Part of a small language model's weights.
Architecture: learned positions, biases, untied embeddings.
Training: a variant of SOAP for these matrices, 2431 steps.
Each number is 128 + 24 x the weight over its row's rms, rounded and kept within 0 to 255. Layers, rows and columns count from 0. Numbers have three digits each. The size before them is the row's rms in percent of the matrix's.

# layer 6 attention query, 128x96, rms 0.171, rows 24-63, columns 0-95
096:126119140141124141128155142126140126132151073082135143179151147153107136129088202102143108151104149149167135120095113154118119137103100109114135176138142145137120161149107087077090132133137107131130113131143168148114105162144107116135140117128101168099117130124145165124142118141138134058
103:100162135176124120134150159102136137152088109158108151132107132086152151146120097145142138083128124112113100125169136062143125090102153164148155154094112116132098134116131109091129082153099117128158110126126087121146145157130075132108112138145126157104112099123183123138120142101133152120
095:119130159175109163170123114150120095147075138104151123155206122121117113113133154130110127116148153108136135116089158109074125109101134119116095103148128126127112117116114140080117155080119118145148150121112119140121139140148141094115186177144102108101143131122126132105117110127136103179
096:129162131093133145119158125104141122181075143086140135155151152089137126122114099172116162123159136121159171129139108129128117169144114135119103112116058101120121090135143143172128139132122127159115147127100135139115112118125113112157099159184131161120111148154128140118155140176080129147
090:138114146139169128129136123110106137144119125123131152152103123146159137097121081120151134122175151112114104127090128104133070114161113127131170086137131124125120118093096101150098115108143143096145132114069145135130113123094120111107110100133169160104105112108086122170161085148125142194
099:179118161133193108122103126130106152138135147133116151153116128062154098133159144129090139139118165073142126154155114150118074117088118135136127164124118153138142124129147167125081091150116116111118097120131096113115141136130161133116115190121158111108133130131112128170146166126129135114
096:117117162093126123120129147119147069159142136128157091130124141124113146145127151159152093125124122120133081147138163128119154146112094138156145129164136139175138101119123154111122143114152147121139088098174154105118125158090155166117114107180138104145099109097085122132140123142062091099
101:128136113100154163118115138135096114141102089143138112144090151091164135148151126138137157157143164155131132147160118179123162123122078134114103145106110162116106152148171105155121163117142147136146152138120105138098181116119141104121085071151149123090125111091129136122161075113148128122
103:129147119132139122148112156105162155089089149145072121177123172125172103126132075166125097145155128156127121124135105166074125136098151125139133106113138123109145158161166116156181119114153163125090110130134113098157121114130089127095099120123153120134127114140135143126125142081100112125
108:132131082101093122115169116164135141151119127158127116103126143118143105121131127083168153120166153132119083092109137134148152128157131126145134190143146164118106120158128157134128131183140114106178119119149120130147115090118118186118091130095152126150134119172156151110104138088102149151
103:127089139100138128139102137133096169112106129093122163160104132159123126116126147136167118167123133130094099074141132174108121147127083135140118148076093158121164117149146126137079087106114142114129122139139148120093121110142108143146174116152157155127085110113118136081109149148163160114
099:103129143152181108123138134137117129092139135164141143123102124089135119131141147120150103170100110121166174119115105130100130116125123127108135129134124105167133138120091117087150144146109139105138110097086119145116111102203163147154141112125075164121172149097092131109101092136086102129
090:169145099148094118149112158144087080105120147136108129116157137137132155180146173113139127133118106076119105114134098112152102139048124106124103136146121121095095155103159125128118097124133129138096124117155150121157092124131144102105125132137113155131139160090131165119138136087101099161
113:153135152147109090143117169123155131118112126126118098148126137161104097094163058112142151163108140142139156158139100118086124114151139163158157139138087139141128182169139144160113121129156094104141119115151112121114167145100153122108152076132141132102180112133137126128121147081128124136
101:125146175113129126121146110134104101148134124143146135134151144117107136109177139185131094108140124109117141142129094162112162168086138151099113075111121119132149147161116167136141119123137152093086120123140132217172129113108105122105112116173122117116138139131097162147123113104151121162
094:138086077142125166127097162122092151107137137088126158095127100093111161131144081108130100110133118094140124157087120146146116135108167106122105101116136097108098104124157145113151125122130107127110113104114128117157091084105149135117115077144132130150126151126176165102153129144140112072
111:080145175098138127127117147124135125117139143134106145103176169123110129168154135119111125122165129137151160125096138122156125124089126126114068142124132149110083104167129147164155106137119120152099121165122130118128126099120155079136123121106153126161150173181115177112156125103165138158
092:136158140127134203106147126099119113144117148149133166079132148117135088158141160095128129124149160137122129104100118141142115079113164154124150083114081133146121089149114131139127143117150113094144121151133135152151079144145095133114151175148127102125134170094131114145091136138109137078
109:128137154086152120113100119152112137153122143086104091156130131118150139083121115127137155161137099131115113145122152084162148103114140139111154126111051147135090107165128080119129129134177116111139086144149132151103135117133138190099125142122134086155124107164125170150150110111132116115
110:176116154124097170152132107144103102173138155170121105137110104095124129148114147128126146114071155137087177101131107130118161127154132171098129126112136145178134124119149118157151139159121157153110114114104196133127108161115142144122158118120145111129159144112157120133132180141094148137
102:129112163057106116135106143128154095135122123174106154149152126103157148110148152104069156126144129101158108111110121065105089146160126133154123130127155115137127134150148119136125100176092128149141146156141102091119118104092154164106156113143102114102172108142150141100135128126144127117
096:160139123125148153115131155119128120133180080087124123139161119127154152090088140151122105166149179156073132163104135131139096161133143123103161150100116114085143156108089155133120115134127130092113109114144092114124127137122159114105148123140092133093151115159112108112133169093111086142
099:114086081137157059104134145084116110153131133139118103136119178151174123135148142154118116143141143148111138134138140177125144126091118094135105148149122139155111144137166148102111145103099136141113163134112178118078123115091136139192138107161139133115109112152151128109152097132137122100
097:110132131168105100169124093143145102131127153135128146145134115120138139131160165130129091169145094077092105127115099153130133099104127147165116129124149099190130126128123118117100178117134115169110144095109104150143093187109161161146139130111131138114112137116150099089099176109121153133
085:105128105097172096126155138149077136101132130100072153084090154121095125076124112113122125107131137129132107134138163095131150154169126115104138100125097127161109154130119127116144111137121183171126126100126126108124112150098153129129084128072131160100110156123129136135079148102154134131
096:171120114152095123116161089141122127122121102144116161134124163104117114114100129125116123104132135132131135130113194100165178104137158125133109100121149117154095111169141097183145137138143110149097088128124144151136135130121150126131113081119152146156151186142116113163160098063134124116
109:091145126096101087123120106131128154140131099151156104123126153147137138129105159149104129094104134113145142158097154106115150148137131169145126175098092175135135123126137096102132148093135104132122184176141104098149133100165144131060088117134140124144114113123154186151144118105144129128
105:088145088128110132140177100138141133127133166162148154079113137145125138143108165141136157143099123160133116107131145151126107150110144182085148118106089083095131109137155120149120123121129137156120120139147087076106139167126112103148155095113155113114116103152070164140143118168130138132
090:105112124115125121083172091126138160125165099117099127141187106112143128107118105120156133173091091117147123119170145105129063138144092117154076115140109116097136112117142135123152086093127149139125139123112154102141086154134142114115116123086152116095092119141168131106104135109130123101
104:171129117141097107099167116126154131139140143105135100149100151116091136160156142100144113106123112101129128125113165140132117149159060145137118154115080117076130110117173120151100133093149117130128103124113133096132091101120163112108127136135127102114159132128096100185140160096088089112
102:126086094105139148170128131076109103127149131170193169099126120134126133109158145131190163136132133127142100115107151133114147117137137123083111125128112152115112129125144144114092174096101175141131155091118161132123100149150116134133114117119132126119109158117072091128156130089161104133
103:123113134130138111119138145097129117154137108137117141145104138152139105078119124133120089106113081184146142102123142127159129151114070112087095170153131080126101150113139133133141109143153145165100147137138086144161116118148163152099172122141121137183103154110179138123151156137154143150
104:130145081138155088092138143100134107098126158131076087155073113103131127113113140133127149123126155128190106137100109130124112138104098134111128153141118184110095112129112183141113124114136124166139121161146135158103156140157094126107101126127107140105176134154112122123084131124122150085
102:114097131126114085100117132112138121115127132141151110078093128149103141155128148111128170106137125128170125123147119165095130099155146109127080142127125136090112139176113100076135140157153096107089124118122135134089118146131129113091167096122110156117082142174176122131118120134129072158
091:071131115144136101172095156120149097121136134124089120129144121125125121112109128091113178113126147086105163139103133136157118114124165115148100132143118139082153126136122126133108120143123141115083092124101155059122121092120122084089119102095155131137159117136136124149076142152178123103
091:146152175149152130134137181127135151185109133139086108098142091158126137113129134156120075148107108156154139168087143111142114131120147150165131095111130080111098141143160104112097135132118124144170132117139132154141075093159146111153119120139139146146154132155127107073107128129153143133
098:128140160132119127132132143177140119125108123122133113110124136109134053128137097096092135119150128118104152121153112120102146116108150126097101136114141144083134123148110144152104129143126186177096145159062137118149114118159120164154158113130124130100114152147151085187130120157094140087
105:104128111115150157124139151150137075113124147122153138113140167129140114151087158139144090150119089147129108167151141173145128156118128138152117181113130107098122088137109097153199140097115131136124139123118118124116113123128113104062150121168143109067143167130125142149145105143155128117
098:100145135112114117144151095129175130161118113094105141137153109133086124104099175104116105082122168086135141104107120144137108152139161162132129101124152123147091130134160164160116120077137149081120145107153096166134141129116161112151157144176111153123123109084152113131153152127101133105
092:092089092140151110198116085155144170154135129109146115138090135094186135149174162108085122154118115145092150147118123135097130159161114167152142138118119121121136139153152128152172109081144131109116090113142122104128095132126111108119138125163128130119089127128137139154103117146124124159
# layer 6 attention key, 128x96, rms 0.172, rows 24-63, columns 0-95
099:139148113113113145151116115130121131133137123133114103156160114121167156108141108178171138076102110093128071148137093150094155130128149133137150109185127120107096148104125099107104101133081160116100115128149127148152147112131082151141145156104123118129105111141160165151176127088143157124
099:099076143175151135118117138176160196107106192114096133154149146135166159134132130115112095149100113145078119105116143134112166145134131138099155163143121122147139156146128146112172126147119112130157137137103108096103099165139100113113129141135163123116125126119165094117148127149145154113
092:170109101152161142128171112090104151144132118096118127143111113085136155097158098118139130116145139153130143124123103144094090159122088149141158132120138109105126121095147138147140123071070120150144151168114116152122124129128148157114093083167158135147141172130092148121080133104102140126
091:142091146124117172124183111103129134157100199151136126145136091117080120165129086115087148134143162123112125129107099150084104119087157113137137133138135137120104114167153150131130123139157125156132143116117135120184106104096115132113096158158161130078137115139106103131152146151110140136
089:107131096123120134145127145084151146117145145102140140099135172142140083110125090120145108178131091120163130159134128090112138100119145174134201120118113176135112142167099109113109125128146107098152121117100135153162112134139154128151115108154140119156104074097096145103152144137143091122
100:122113138111160132168101140129160082125123107183141151154126128090139116150171157117106129131183085129187095146147144101131103132127157166121152106167094130136148151156132130116090100118112122151133134122115136137116109158139121143136134131150164086083132169115113083147123135164128143156
113:116088141124153129126099117144186091106143131116147123130119115104149130115105098157123108111097094119107113130135136121134135128113159083117093072130119135122099094129150129134120151121167075143093068119144119163122109123126122101148165114110062133112134136119116149155115095109087104078
106:122153159128166137117116111173147135114096088136132153065134113100125142177120132094153132130114113136130120136149103141114124107097107154124152063152170173107119133144132115139117185148122131151098129161143138137167158138131111112126141112148161148081138107161140096129149108149118120180
098:077134156121114111141172119093126095100105142123103122136139129099128087152176153114153116166110109139141136065155126147113156159125140118119107171117129093141115085107150161143131151112122157124129137093128142119162157152084093120109097125118170136115142128079121078111150137141128107151
112:124114114117117083129126136160129140136173130122131127118109154108149098143119137104145136139140111067098119129122094152179160136104131101097149181138142155098125058134104114081124126133155091101137153122181136114131100100135131150121147090110119092116102147136151148094128140109091095107
100:086182134139100171131126123173125110154090100148118133163114119083134116161111137106158119108143108134127117110132101140123112090146144160152139139137152151123150119157108155150168125109152127123104123156164119139152118104167105148123097149140166104105082112115118104142112144089164071092
101:134119103087149146112146142127187124137140138112087144131122105150137154105088123152131116111104135115163109127187146132132094159114112169163118081140135195114142121153121153125127110170118091104149135147089139114096166123142130142128128127061128118167138125146151109137141134097129142163
087:127165113167153136142138129174133113100139129134131106169090136153173129093176163118120113092127132116139133125118111114121112167114104096146189089121108088122118136093138130122149120132095135104133155120151137177125112144131180153113113184097083148157116139153107102112113108120118121151
106:097128165168113141127121129103141066094085122086148079122134145106113115126161138135155170140149133090115126121158103104122181129095128177137135153148143155157152118139111197117136154147101126110151120130129146114129155122099138101162133085114118105149140126125130133109091110150160107130
101:083147138113142152143164129111114106122106147155182124134128145128157186149117127150136115139127124151142173145174122183138145134112150161135138076095114086145134143136136130139096125106124139108130146134139116124151136148108109062112146078124136164116120135123095109159154164170134173121
097:116142111118140122086110145140080109137151167124141108102143142163107122122092135140116125127139148161074100090135114155154080126137141099166157132101113136133063109081168097138155099100069118118114151102135089116090121142081131123131112149142115119143119124143134093115129137144148106120
100:141140120081121134132172130120121121110139157134139100105118133121140136111136167122205109110153136196112117175098121104110109119110115103162133114121108123163114103118169124147100117108153111138094198120096153108131101130131114073096108143146132137138128155139151125119134158118090118156
092:132126145135130123112112112097170146192151154161148123104169159108147122138122149115138157112126123140156162136135124114136119129090126162153118130115087151154155058146114114099135113182123098139122123150143091142144140128155133128107118156170107103109102154083157079141134159140133170111
106:092105151137141131154106115121121130149121153133133083115142128089119097140112099132188121182100154114106120156128117139139108102113153133095158116143080120165126100171155161115146106135164096131132139152138127079107144146111161190106146122117122123130110134138114119162105092150136138070
103:134132106106103163120149136157089114136145120155122112117092123097143126178109102123081157100133131112113177165129147127127153191113105152119105146092088128136139166119119105150153079134143119085111094123110097148129154159102180128121128134122141103121124092148130109129097146168095130111
094:170103141107124156178112098148113137148141146128107097103122103149148124143169170122100134139115153058135109092136170150108142132136128138144163124105120163138143176096134149121117116100126090155134142118121134117140111115113137119114078135138115150079135136155158162159089131112085084131
098:156118127157105147185127142115160110109126137129160095104110151097152155101098107148109128152169121125129126114118115108113159152126172174068157166116166122111118139088108147139114107112076178096150135094154147111123131123083152146144118113113115141101145126108142131173145126127135140153
104:109148110151118171110154148136180143114170108143127094126158104131116063148128133136152158117160121135155113130138115132139125109106107106150144123133158094104128170115110128172140133075131094119124123121199145125128100152117107143144129122175155099104140104161108145106173117148121166108
100:131137098167109105128123103148139138111122132115100107160156088144140161120133100131147102154162091132076148104196120104167107128148087110152096113118099132141154121124132115174115112118079128167126077094145118156095121097126114132088093125098121119133115141144099151114113129139101143106
086:143106116142161136110192115133114163120102152148169158111134137151119070145146118113141156143113146118152146125121154153151154118106119133111175164129151124148140162139087124147118107132131149104119113119120167148071117140128150135123117073119147068165125132119106112118132119107179084148
099:143109151154142138154114162120063138123139124123107112089107092153123154135114147130140070118148153107120165135096146153165167103124147106102120125147104106180070080144132098166145122154142116129104147115108106127117159164134128130122099142132111122168114128128110147101140095163100149152
104:104111144112149124088145121155094149105101107128106091086173146120118120100113175134091093141136111154145113139069125151130145165160112101122127108147101135141108159114152112113148126165120098095127156140162111171118128121102124155098131070135139127115075140144129138117122146070123136142
101:129126127105126100122131109148148164086126170118189163140100130105090187121108129110122149129148112122132154164108141131121136129159128136142125100139144108158159095123138131102122128143184103099111110125137131149147145083097110164126061162137152122136118124156145113144179100104146131090
087:108102097084118149152130156161093119131138121134109127144127110175178100115148112109146142132108123137147083120109097094108071115101155126078096129133148131138127102143131146135104162128150180116133111120131128114063152102106098141120080143152124113124139105116142147108072141111138122096
096:130120133138110111117102140123108139120123157152159118127121082147147151116145139142123112131194119130140186103094112116120132147080150089118150105172109110121106126167128146130152182144114127071124086076137107132157129151146125152161154160145086123107141132101127126125114143110091090154
102:155116119131100146143086148156165156153132152154152134096109111139122156110114130106127131093119115129157119161141121138145112140121077125117120067078155158130109124141111111134136173158162129154078157141159103177140148115169101164139147111121135112116159129116129129151135145097180090143
099:103113130136118114150203162107096153089124165124100108109079140190133094144136088151144085134141126126129126102114118085146144146146138092139138117163120124128170127114118105119137106144089161136094108153145112133134104116104084104101166156119146116116119132176119127142091131131128130110
098:128106151152084126124117136103135117135150121158167131111126138128130133135167110165136145116113091074110159128147119084144112132115122108130111137143173129130094167157182137129122116155122118117142118135115166088130056182112122152112114089159140123140088128122174123161136100089135142152
105:141154084106089137081131137139123131101133172142110092147094165142085149159128133131114122087124097139137145144124129172117141131116112108102107139157121162139112183132170099113148141084091124129123178140136129125147155115165123134114135148105136117139154124140125176185144073130125117118
089:133141101117122105140133165168131127092124136110138088124114113110136155138163140126101113129083137133111144102125096107094123113143106107142098147098111158112105166154176104166111071116128120140102170119131155117121189157143120110150113151156060137128144128089172143150133140149143100127
092:090128133169106082134110130151112139119119169097099132146150122130161133089093123127127172143117168134142151158138184103083090134095172133171122124121122126156116144133119107157151087097093079104135129106147114124138119109112095121148137109110141139140109146120112168101107158176131117146
102:129118162096118149103154155151102165129078102147110107135118095107133103143120142096133162123111106081129163126146147136105101144171109114120111145113089153119110121154119150140064130161125148152127145102105113096122121100106116155137157124175096132171153148110125083132135116140132112069
108:162142125088116156097110119151127124096130124131165186099126181119148125110166138161137111155119106135122087129093128154108130105153121115144113122106110130090132096144119122173138153112109118114070127176130159124133155091081108118141115149126101118143129149088119128150156121124075156163
100:142112147154127138143110091089130132188108113126114116141134124149112177153148074130096095113172141127141116125075130127119161127156148113141153110134134112164106135111141124149084094159094133110146103139140114124091119093128099102115104137151141168130137087098107136122150175155083105104
091:126184131117119124127156104102103104113120117091111154171098153120094114133097132093138150140143097141152100074123107148106152127128142143118130112119136126164134149112124145163125145137116078083120087110142160114155151125109087166099113161164129069118147144139151134103135167106115125089
# layer 6 attention value, 128x96, rms 0.179, rows 0-32, columns 0-95
093:148116173093094128100147141141136126150152092130123072088105129142144115159117154154154141145114133170110136122157149078070137082095145097125165126136152137149104145100118124160125107085113154122133112123169111096168140120145123103136111150123132131111164108114106105140122177119131113164
094:139128122133155128131107118145134112055096137154096145183183151121146128121115137104138147165147139105174108117134176129119165129091106108130125162100112117099115113144137113135136091128097116115123113128147146157089144159139143120140093155130119141112148119148108155073191162119126123157
091:097134172151083114130149098153123131133186145155142131132090141129155107153113141153132159124127093115133166138157113103126123130173155134155135118089154163138138087080117112129114140126114164096131120138145102084103127167139080100107085145068113107104104134148122109135151137124137126145
096:106117138159114142128140173147144137152088122106139212140112128158130112094123152132084142104128068106153153105094142128183145113144109146113140116138117121156135105110143105130154130145147174138114143148094159130127166123085103122105121148109170179132112113137124149103153133123130138158
091:085132162155114145147154156165121078107155106096125151139137144116136128128111166080165149104140110106108171193139081112167123165130132139104134129156128162143118128095156119132102142166179111128120115133154132139097123100099093097123113123139127163108108130162129119142136148097110108136
082:155151104128068109116132145153135135172112135103119125105095123167101134134144156115140144167133133160153105128113089136092136092134127161160132129118138178157143098065127112137116146106088141104136098164131113125090127137100095111125152172131083124127117109136112167145148158146097116162
096:077061161106174117114142159127130126156126152094117117159148131140134146142157172131121144149102141173087128116131143083138170115118125099155147134108171152144146133118121097129126118104139152126133090113176143109145138137108093125166142123099125124109175102084116082121126125129146106114
093:143120144129118103109123167115132145096132173157120121172135135143135150106104141106102106138095090144166144072094123161116126140149124132109140119137108099130100179142148100122134127140127130177140109117112113146105117122097182158176085108154145160094162141094133126101140091122081139117
107:163113170120160070146160128093131139103133128139126127133125165134115142122102168119111117132096145150109099106132134132072127079122178102073142167110143113135154101120124121158081181126158095142144140134144109135168117137145089115131105110103133128099134102130130088107141128098107116147
101:158121105122105133161121148163064145104135155163116147110175117096115132149120065107166093145137139085111120095131132138153129152121110120120155165166156150161069136160139126125101125131119113135112118121121120108147177095144151120120107150106161155130126140159103110138104166120116144154
083:162058079114104136170085161105156150136120111122118075085150159109106131159146150136130162169157158148120163124120111158121132126101160140126131104122125155150172128151145110139171116142110122128156128129103155131112116142125130092101146127129121070120091117153112140149110129106107116114
100:143133123145145092138135156155113158158119149147124137128124092106119121114147134097117158122074110124121120202139133140133099124133097151150166106149138162107122128119116131116098121105089132077088100148146118091134137160092119100145125129088101125140142108155107141101190146104129065129
093:119077172121141117135116110141161124112145088129133103121181147160109101181124145108089109155132097126125128068129115131118137120143105092114182171084127133189165152130135124139146103136132115144084128152120148114126117139124137136083119120107102154123131165113138108126122152104132121172
092:164148175153122107091086123118129145117138119089125124087157162095145125147158131150133129116146122161113137121084132141147114079155151122138179138107170124103097121118129163080096122093166130160094102087109130129147105107113090171091144150122126136102113133100146097154127117137127121129
082:100152135152126161142086143127111125130117087138106117166135118117114092092138149117152140142147155076151153122075132149175158121125122117118150134162112092132129139126170091135112134135120120133098121118153145136147167142118147133176116120091107146052162161123097158125126084097142135137
091:110105120087108136147148106106075106105118123095105128121109097136166118098109167106115114152149156110126178148133132118128121092163096140116119153134103143109210161111132144123169140112122124139116123128115152161091171129125166150144098138166102158118128135129167137108151121157164147117
105:111163143133110120124133118135158135101147102140112155117126126127162147147139159145125117116158103141101111148126143108098173168085118136123133141107130141131160177105147186124120159113155135112140119102109121149131177082076137157127135125175118118167135107159145119111142105182117064151
094:145121102135104114169134131137119088155119087167157133095120118134128097113116142132166117094142137129093113075132103127135061153116124126094132117079134135119126161105107067152124097117153121097108187078098165149121160134121079116133124107133117102118134103117123132116105143134130125121
083:166170122117071122114120129140142116124126169101104113134155113130098128152131152125118117161136160110124113171130084125129122139112100096125129131122114119130138122138126126098130147072145124158181120095111127120123137148148139099119139097155045088140092086197131117121126131155103122107
106:123142101126196103111123128110166130156138133091134152166152167133120140105122136098137101146137103142128140104165115159130114137183106135146106146094150115189122139118137095100094164092119149134140113163056113121134101162117116112163158123129107149108134118150160133110143155138103140133
088:137151103088139138148133136116125074152125116149104096140060119134123098130209155166167131103102100164102107139139133094133138135134117116143147117108112132119134121144125116121083121136111150095173117170146091106108145123120159125142116135120118077167130122165122115137121158136134124173
113:150126102127078131141107136138088088140128127137114159163157112079117110099118143134159145126133093139152123153097116120141123140137132096155144152121113121134090138061142146091119115190154121109142088131124105139102129117165134148091111088137152141125159185117122120136157162127128080148
084:075087113129110181098143114118163127119140143097120119105090133136108123123096111137111109126167113106101134137194154098114093114159154132163131155139107081145103118145103139113141172144118119114133162112087115125111167152149098142103159102097143125074132143131106114141129120130131142085
098:154145123131155145159125158146120188105141129127131137150106106150128121141147091112146146095148099141126107159113117149126153168127177076090119115118156097145101142152144124134107139146109101098109110068112121136124141090150146159140100130191115122094130170148079120118133135127103165137
093:132125140111132103106101137133142108121111123114110139166152152128137109110112147090092113163149099162141155150109156155173125115154123120115159094138108163102091143113059141135066127092125085131127122157081113149113112126139128140164118109170177145102156138107130155105097157136132126136
102:122123162132101164145170147165123143179103142125123100126147130124122111164173144118142098127136097084104048140120152153135125105152102176108140132084104116168138117116163138134096138116124121151086185142118098150130125127120120135105113136109166090137157121112131136119137150143126164131
092:134066129156132145148144096161129102124152148110094150180148119120074127135136159158136122170106121081099155154075089070144132168141132151176146115135159123114095133158162135114117095162147120137127114119097142157126113137136152126146101147113141130114135136135129153150155108135119106144
092:147133105116083132157135138101095106104117123151138154151138162138117122146138118141142109152096156138158081131115097158140134154120123126084131092117083132167143121140100125170155147154186097100157124120122107188117155154149150092154119105133098095127144124122080163103138130111112099109
092:094141141155117135129119107166110121124116128160139095167150139108169106110112116136149116122171119161110109162162119178099123116116085143098121125146129085130114146124144091088156132133132127121079137135101114148068115115147138124123167102160107094152167168133154148121135154122102120183
093:129133102131122081136115103158075134131133120123135112138123150141140118092116152154158151097094127127147130126128112118109119148104134134145101086133157139187082132190163093103092141154156183126163141094102146109133117122146144066124103104152131104118158171141111127151126142116144144123
089:141115136134118158115110161128091092114104094080150154136127113091109128115148098159137171103126177109151102136147100194130105132137114156134109149100175126124117159140181121128086140164119099159118115103158158109139119148125152148135123094093111130119171125114115138146129155146131170146
104:146147141115125160129092108126115122137097117119114142088160109125124115115110124102059143135121138173123172122143135123125145134125166098134148077122137148123132126168111143120129166115089154090111105153120099161155138109106093148115116130118118083122163095147139156149104103134111203169
106:076077094088140127108149100126147142175090124099121157072175105111168145111131098161144142130178132153115117145124106101174134152129146141139126113152126098112111133108114122098172142127135136110142115163095104133121088158164120126129123103105148152121102118150152143112094100138127142137
# layer 6 attention output (transposed), 128x96, rms 0.153, rows 0-31, columns 0-95
096:132164095122144161139105151116093090145121203119134141126132132078088093134165110118115123157127154151103144141095154096098126135134126128114107084150102120118101085128167124145119148112139145140145140106092183160093094126111123140113136131157116120106125192112119101130121111130103125110
101:127127155158159130104080125091141124100147100163115129150133110114070151154108148156134130122143119127140118125072137147098081116137119123134110140141110136152108118127119156149109163154102127155137123103111126105127128130174104082121159177117121116147097109120168121189113096170178135113
095:151167118128114191115150169080140128146122115133126115079160083111112139119127117139103114102140148115093114134117134137136139165120128093116133116161128140141130154143157115158169086120153146136133118112064184104153101160109174134172147126120111110133133126116127168097112113151120147094
102:135143121133155098126145162102107145147113108129143095128154134125161130120116123123112145143144110112126106104130117144141123145112105143093090143093090111170158148157136138160126127111171085169138076100085101130127127130127129175150124136059171146136112119139149150152122139184160153084
094:172167132124085135139161147082078159136126164147121114122172152149175146156112152174129131143157150133103173092118148158116141103163109134143082120169125119158141173137123103137165101118142146110121142100088114138110130142150139150111141108115159112142094096129120139136103119136115138150
084:089134107114157161149089142117142126137166146129139124104156137147127134107118108128088109133115143106134087156125155107167121160088106124139144118118126093136117112125146111103151163166178158094143137156104154156132164142130118139114127107066086082116104105096164094103153113105102159131
097:139163167099138119149124117139147105110110143124117135121161124142153125120166091113093129174192124130119187142130133157119098122121131150095114109123099118143124097142161121133124107101128133115144150126118142124168089150127145126065142142092130120138106198117099126176091107164125099121
102:130136169143149111140128147135141110132133097128097102122066137051123162105110159143134095127119148111104121118126091150124144123094120148084128181101141123129170132182120159087114148111130136146110132090117110136138149115160071125124147119116144118115108155090127150144107148099158136147
110:135195145146098149112143128134093121166119120147147102138139132094139111136138114058107090137151152164165104159091099107124140110126159150123125138098129128151137137153109099120119130140172181156115147145116149155156113109137129150143113137146157120115111156079135076150136163104115113157
103:121093137129088130125133165120103092137111143139178150125073154112120139147125156186115131101102056109151130112095125122137108119156117125143091092121090129137145114133118117090152154147132084122115103119137161120139079087164107153130171099162126106121158134116126120135139154141122124151
090:115147156067177162092123148127126134145091177114115174133102120133139111133127143130142155108123136110093117166137127133112103080118133099191146154128118127091092119092116152104102130100138157126123109107122153109136142120140139148125116113107091150123111143164162063094127144139125141103
104:105153119102121130113129113084138144111162135152143146095160069133114181161084130141141140138121129162132156146140154164130126162140137111141120100109134147104133120141170101135165086094160173128127148155115124131097124094124122124124171138138124101139091123118137156169156139188159155152
099:095110123112100113101092157109122119131092152158116116154133131100106134122132129123134204133156114094109116134118123124111105106119168151105071099158089098126139100145144126156128124115096154147111105106094140110125131116132164105139110118128163122122121176106176064129096148144116092112
095:139116144142161136128126146147109062136112144120118128181130126139104137119132142106160106176125097155154115162147133102121125168110140148124079122146120113126133153138124124116200092109151148155108110143089096134126123098112125158124139082118198130106136164109111113125135103098112097161
096:141116155118154138088150126119115142111123113149138165147113140151127100163156140160122112130136097158129110123104112121087102114116090135089087126108144133138161128140149116184147101070102145100108114106095088124129146156160107113104138158143136135143109152166173117191091095137119106133
096:111114127118112099163114128136150146095111115123133165115139169109164138122136142138191115123092117125123128135142131102147104138069135105119117111145163088175123127114113118148112138091116112183151140113122095163196117132139121072139139148087075119121084117138107098121128122129148132117
106:108122139151127104151110093125109124137127119139135154144155133134093137084187104110181131127121144131131131106085153124116170103152112134140120117128061176146101130137155098148156127135137116143139143133134105145142111144148135135149093124087159130175093106122124129104130120060161119184
097:082129141095111134117179144141121146147149161119161113162118151118132166126106096099093116076102157164118135129109119105123160087096154085131152137138110155126127102119135106126118131155132124106120114096097117106146091150131193181127148138086109154160140113161122142103101125098129119120
088:095108125146141168167089091114195115158109155119145189130166140136147147159153141111153088095120117106120113126122146130163114131150148123126127165134122160119164136062128143117112130088154163098128134106122144162104128108154118130155106125108126105142107111124133132105109120086131105167
099:120110124134104118136097129137133112104165137122154097144110097145149161093111101126076159150117156059135084143124104122164144121130119126119152191154125109114200132135123109110165103132141143117159144154069110110136148124155108123109115180121123089135111139105116150122126140130139108123
090:110123152091115145146105118110113134177140154109123155125180106159130098092141099184114109139119135131139146122117141119096146101135123123120159133161095125102107132130155128155106127129143109111109122165110162136096091184073116106138126176152117107112180122145151176106095154117141135108
112:142109133156104114162116149128106131173169115083141128109138132133128123101119107139119089103100133124116094101135144148102139143187124120113096091120110125133110099144095108119184137109117114096111107082142107122086101139115130090120159123088129107083157108100146064141117137153099151135
082:169092101134125111147105138107100110096104107135088130134155094098185116127119116137096133132131123103128114139081138117120167146136129106147144117119153114152155115132107112109125074069098123148170160093163156125143106150133119173159088141148099104140178128129109110140152154096113124125
100:134099155159095160136125107138091127193101114110143142112118111124089163121112122129147132152134077163162119115127108154128098090140102112143121121136145139082174097137077155113109116131159134134098154116159102123127148165172103149123143103125107130134125132137175139134100131088082102128
100:129088162178102115134119149134084159134149146154117115142090088149116156134155151116131094127121125122142176080158135106111106143123122115123116137143141077152155128126152144092150171151096139154130170154117123100099142105161160131100137167079114135093150162125115147168124139137137119140
108:127147083139125122142115149085093109090132144142135104130120114182143102107098117120125143116100108129155135101108142144108133157089189119115133118139127119095127120134135114127082128132133142169123082117154132141150133121093162158168143093066141160126155122098170138146129181110159109149
101:146117146098133096118123140051173138121114118153130114102129156148139121109131119138133138126155133138156104120095162148120088135140107076119103121115124130135160115142097167101147128079115099116095083123113107100109119133116106136128135148141117088088103162105138077109096116132178143171
104:099113107149101126122182127138161152134149146135129157141132140121112145170117123130136102093129144145096121111104129146116116076102165121151136145071110094115110166102139135103140161130099141129163133121154118131143125140149102126148126141091103138104113108145230115161109138113090134153
096:148166086147129135156157128151115122116170124119167148131110130127120170130115118110133179106077129108106150153135138128129182131139164165118091142159125137118123141141087114137076119106122167124123100123148073151090128173124123097140102109132107154129154104087138149144090106109135141156
102:157147105156114168137127162127139078145130190142176129114115126079153162166144120147105130108140146148136091104143104162138150108132117130118134155121119140081137157105078135147174125127148118128113127119140126127109159170139140153106138131142128122069099123156105170094087149129147148137
103:138099096138174145116119174113129085134167172112144090145134150149159102146101150154096123124152100147136151140108114132099137109150110130144111122122142109120114131092088128142137129085132109122115178140147065081136109147115147076100146134134145146161130112080138117165144128095134099115
106:125111132159162151121144146127128135138094166143109118102113109173115155124166116150187134178153100110140137154144113101135108135112100156143171139091122111141140135097154116089122160135152139142105104164126127146140130190128178155127129141163148171142090110140126112103089160121149120105